From a checkpoint of a small transformer trained on Wikipedia: MLP 256 GeGLU.
Each number is 128 + 32 x the weight over its row's rms, rounded and kept within 0 to 255. Layers, rows and columns count from 0. Numbers have three digits each. The size before them is the row's rms in percent of the matrix's.

# layer 2 MLP down, 96x256, rms 0.128, rows 55-95, columns 0-127
106:155078109151116107116131126144196051139129095123127100143094155160108093143128087131196137127149194137110142164154157113084130136110179174135075176152146120146140072061206147106147125147178150237176099115146154096133110123079118125124144141164107139097110119118153172106118069116105084115114155108144132097147063136129181128107074163121146139126055147141104141151127140148164126133127
101:146147103146128120098141130092122149125091167088143171104097122156163134069125099135115112114158135084068149126122182098186137129113117070104150135084140130159126130141170193124160093114181108088071085140133132145130135050111113118076168093128131053137148148128136116219101157096096104118111115145123094136092119189181144129175128129106145109144171081081153108103148126128117178101113
099:130166086091137115089124096081176117079113076116168152150128095156141214051170148156106161136166125131105143126161156100097152053153110144159171136218114194113106071172081147176142123133114133125146110060194170132079159116129170165135092089134104163111134141107112098121117112132169126115050113103138160149136140108136155063149094119133112202144152100129125072133112133101094093083157
100:122154090142156094079072092084130125160156074082098162148157079157207126069121114171128115168179090101143217125110136083072130097125102091079167156147161113111134129136149192176185200113160067138121158148178151084101060154112150060123121137100193135183097174121147121161139143160145136106137154156098157149137174129131127081166148131125131145141133085127102078099141109089149093197111
099:127139089153180148180144146153106127146110130126080094105229085200169140139126155172114155097089120113124127131148170125150093093038096114148079149143122076156114134139115110065204163101153122113141030146133061165089171164158128198110157137123108122124124144148109109102136127140193127140126129126172097079168138139105161140182157150110172171151160168110123161069134210129138110147086
099:175127129177124153124106125172134072075102124151123105116106094140156158083117103131150117185143132089114046082116082147153145085166157136103230118130143107138091124079126148125149152074134187150131113154131075103119167102097118131138160189151112136137112140200147175140199149150098115229170175137137132178062151117132155137135129106112125179140113125143066137141090185125088099169126
103:126136123184118125157138127100089150126134111113157119178108165161135103158174166124144167065079179095085131185125128156167110070064096087154164102099164110139065129184126068122125118162143173105151072178162154092131113120122162146173097130161121123062123178095141122168100106145134169129079117127082192174104139156176089088121145113169104105078164207164163106117075121134106108132181
109:113159175099141132129129047155110213095144131121171163173097174099136147117098167132131101080083087082109169114101119198110141101132124110174107130149100141157158099090079136091138139102120105073128093149152118146155147180122115195123093147128162105092138099097112127085163064122107176075125070142140121111161135069126072142111113070157074133123136111094153124102175126158172179118138
094:180122089104115121117129081105131158099158159163070105067140110164092146139146099131086088156067101130129050171093140008100119119123098060069145145171163128078180140156128116139101160112107127124157140137103132106144151132067092093076174143099172130133184140158141102174123174127075118109138119144143094157173057157101168144178109203121134077124073151086154153131107102158160082129128
099:099131089143211132121097188145119165164158155154123123131065130049069155148080097110174110117060145154063111086181098151104142151148129096169081133104135141111108153098131170167173101125157155161117132138133084108174215138139154107164118108129117113112086121138174193154129114169090166171120163124125065169172154119176104130097134133107166139114087057081181155121177157135093140169141
094:142060143134072068109178095082176140107122122116127124137147148116148139126109142093167134107130193134143115094163166129181117136168107120133191128090109149120121171141164129099092100180130096188214140195171105184140144128141091171187106110114105122132141107102131121073109117126122122143141121134146099134077092228176106107110113141110156117112181161114117121117136095108145156093113
101:194110120109111178135163228145120128110149083167071111138148067150128085148101082201102095148114138146119109083122103158154106150092113110144143106117154104149168136099123125119097176107135143106099184109090157144070115111079068072142063161133146137113104134130154123149135147134091125077153164180156073118163086122142123171132167150157143124117088148118091118049178115117125191155090
096:130176155128147087096093106148109194197064160196150149175117143099098070148114139127151099187109151150129109078142117134105135159150168115087152133136100141107122094140175138138123103206103088128106125128168154120142168187138117130148071102177068061157098101167133072192150116131095170097108061138095115124104166132078141054108112188144070079139077157183120047094104193112114176095167
102:157162107160157104150119093122080127079128101111115128059077152111164107185167192146153126143146140077111158145149136138197116153157063196121156149106126084140184114186121060113109134084181142111114127122126145131190132061154140109134157090186091128112085091091105140120112108164139122148139149129159141069062156121117173119103141161088119104163140111064104148121177114073166093172097
097:086115164094114154166144154177077112098058118160170183115137164127146155166147134117186109112080135179115123139166134127135134133080109178153080130171128129096120118138154147077154155141170081155138092108185102074128111110101139111129147137146197100127143137187138112139154154122071089081117129089129148160096107107178051125099136126155061120149115138043177060063138109131129103102134
099:087094059118096175140195172145127125085086174048155122083195101119123196139116149081157193105131106098106076106147109151131131157148119147142151106155107075127116124134094175199183172124094087089161135060123202125140131127121138160187127073112131139142117123151110120135077106120127164082127152101155067137093132114127128179156138131143114136122149094109152155181172103130128091107128
100:122157095156087137167140138110103117116159152166135147095139170150148083166091093111189118172152164207144109102152090117055181171129080107071120204131122139120107104118203148131169057157156160110167146181167158079113056127136157108105114122141078140133167175121146152099132140108143089108135103106144079126091146094145151105104116174133125119162132139167097152102181155177118077082113
096:092135101109107149141094086171121126122148122079163179116115174113076180087086205098074122142175130144128096151125113133080135197093135101105128148141052102171124097080104187111097179144170058089112074118127141127122114123188189106122118156189117137057124122145102130098105116106119150167121109124168098099086137146147147173110106161124125182098150188168158167101131197164147080132083
108:103138124148190150114121126051132073137118154160155184126146107113093152069105155165117139126164105147094127141130113138140103055147166147089164103144183117135149158089111109165084191115116101092087110129066176155102092119152107114183151056087100119196085161165195155086149107141103174108190180125166084130118098132144107085182162075089162140140148139156120117138135119149183166199141
093:196116134146117123150104115214151117154150079138140120169103129128138074148142142118090146086127098123122130174124173174123154181104108097142126114101105145145130051127175115137146068160132155160063172145146200114178160101156141105116036112151179168105139129113142170156133144173178102083157131169143101145153126114099092123085091172104059119114143094120080140119134154158109106081112
101:162110113134110169132084184105178061156147088106137127120119092181138161176109103149145073154138135108138117142075082169064086174129057130131105111103127140099127122109165127069119137121159087123149142163148157098206115132111120137103096175098091105197063111133093164064099090073087107141165131164107079097134112121136115112102130115151152121141128116147139210089195156129111163165127
101:174145152080133170098119106125123152100128157113119113161105131055155137130166138130140137150135071145155129163106196080124117141102119107111119147177120149108129174117148149163139111192139149166132117118117136098134183096177061096152116078092091153155092128161187095192075110159120147146146171120142113151144127123123086164093117127136147067067073150118194120118102120143153108176165
095:113166070125087083136155108048104115130110130122081185169120124107077119146096075167177141086157151114117130132121139168129107140156119153147114080143170163183130081126144158102150089103117098106117122147088134165133121085097102159118141101117192134175118143085172148111109166131189231122091122048128172146107142170154138137173129142111121141163133182178130176147120174171154101132106
101:089161174150108183126168166118108127188148062160148127168084131158181066127197133143100117196129086142136099132141163107123160123120134071144172129066071070139087120108174147079154107157133136148135198085108131112131133177102137157069175145104144129073166169135138162146055086203084164171117104144181126089197113096122091127154097081124125142078131105113162104120121127152135108092140
104:188066088137096133143094111143184099139156169141107160140117100162163053107113134154139094145085113106146158110145105115172128105143128109144166142132148127183179142073091129117140141140147111102121083137130144166113151138139131155152166183130133207111166156145134121117131130166128115032138152073176127118106165106127100115109115132119143057077113163126142117103100140116144156156142
093:116146161206143207119076146155141117108126123120168171224115099102156100132138151140106122100154118163150166160149146106133133152152170112073210135101149144145095167149150070107127159131213155135146161170111136151084065145134110152132192114157125175109127118128138116164169159154105149133133130148143124128102104131119105088068155116106119082152197118159141117087086120121177152108125
102:096139153138088125120158105192078126161153092116191147148151124147106147110142143139115136104144099088156105120062074122175179178096127126075169114156109135173132140119149154116118183164162102144092160180097157076154072132133087110067120156039078152114159128171116120123160185104079133148151134158100102130129092073157122170134141120118132141121124168142121184057093164223161113111105
095:152063154122140139123107154226081124108147097109078131179166119094150102083115094167135196141157127145134179094143150115126172138108159162111134127130140117061145098074135094106166118106168125142108152117105138097125166117168191061127151190091162104176176137138132167137108128142155094163121127167121166106176141141109156092160157164126151125100141072097166089131111131098182129109127
102:118181147105145209155163126145191102185128117147087092079114073109093115197139134181161125146118106135099133122096146116115143072178146176136117127145150136133087162160137107150118178122143122152064099107154130173181168105079145149061112141145146141116105091168122161071130154063142100082073121132133121121088106141129107066166157117120126102127135146085091130145135141136133156088125
102:140116146110145141126056097168135126130119127127191067090171105139101112180092143095147135107091056126079143126160101108194148119104147156134152122117142134153138173080094095100159138113108111151164095188106110133130154183070183168157093149153140121245132106133112095174121100145070119100193083108170187114125107139086071148125126118171073122134152110179135099147157117132179120138077
098:170129090120141095061157152134067116098120150152196100085122105116143166164112168117181125096148125161119118111083146113148081078148146123102127168077088140168182157134158161139105065173157130102101107078100152090168169129154131177093148131124154163176114122074053079122123095070109102185124136125136092082123116204173148091107118149138099187114144166083116093142172108143120134116116
100:121127125127189088169127076141149114141123145143159130123137073173130076120107172115133102145181057175119136172091137074071138140038132118098100143123132136144164133214106093139113137154128107135132146132192096162154166168141163138125142094128118191150098166118174125113162081148106197112147083149120174113153189142115086100119142142184121114094172107148081127087168190146073126131131
099:145142127087150101118105081125154127118155102152083136102128129113128135127163132136169097176137107122110176159191155088153135138147088117136152105117139099148089127147079077162134067128155184146122133158148079138118085172167181122119076100072103093159102145147114075115096064126150120079164139126079128131137120181083129146111099083119135120095110124096140145128085097107142179122115
097:092152127177121086176094135157128061096141106108172121046133100096102123095123150142116092095127089119166112123147174124201063112174162198160133083093119157110135147122136104119087129087130098146096166153124164081148133163120126121139066150149151175173124124189182161103119145163163089096144096086155121058137114103123086168085084139146079098098200146167119139131153082153188134191107
094:178156155131165071142154127096085148077097049110103075115170144127137113117098118131117145143166077121149110130152127082124159119083099140106143059146127135108112140143157123130193126105086124123159165159114124082104133088097105132133132173106097076078066152112153091082142143130101092163138171154115102126138127144156139088138085040151120149151159070114154185133113109133157162083151
107:097102084129098127098136186160124087155115194170108136127142130106069104106118146119132118162120115106203069085095132082094158141163100138064037136063173130157151115080181150128127088198150170135134135131086118061156119069129089099097122125119110062142142073104090192124125076107193122201153157097139121119123155143167127116179141199142099123128126112171124105146105092090158137167185
098:158154118073145149087172185092156159122216129205117123132113139125148145147145072184162135138111108178163107114125115095070145124101098178124137099121177128128097110131094060170125169185139183162121080119132144112139187140161157142151113076183125113117161135165137147129105155135153125107127126113145099124130125134189106113036158163136137168097059134139086097129134145159096147117148
098:103213108092160154106141147107166137118146156146128115144104141164135157186111152068153151120137111136137167136125147155065058128126098135142147127111144118136087146167118113131160059189091103127184140162097096085163184116108099145127154141144130099104121089145149112105177147161164200077138123071139152187163157107152057137066132107133134142197078108156176073175155135097089172165143
096:055123137163119102125168130119125119064117179141090038165069076186133142092150121155163173128098166131112112122104115163148117143132103129170143102160101185171150134112108116174121143118106092165175174121101113128164125146136122108100117166074212156142170117109158157065076106140155113148104128085118129147138126134072126078094094125180105158157155130125128107164143121110066112058129
104:116154116183135091126130089089157143154118127173123145140061124124065137149140107122118152165135237153090111176090135160105146133150090104171107126120205181094151115113137128161188134129116148128114099145127127148086156145064118094157111119116155098143168102105129139150141166089137164140129171097092146051104176129186159122181155134143105138127128120126123100105145128089137125124138
101:110123161157111147156156113125118090144112108127184102136137120117168173131120150104084108134098149164131139090078167082107115106128130126075124066092084166129192106074120067149186165089070162132094119181107132186122124197133081179115176118134144169127110160123133145126136135106099100172128151160232127162140152059093129153182149172099171081134114091111150165144120133154145128137091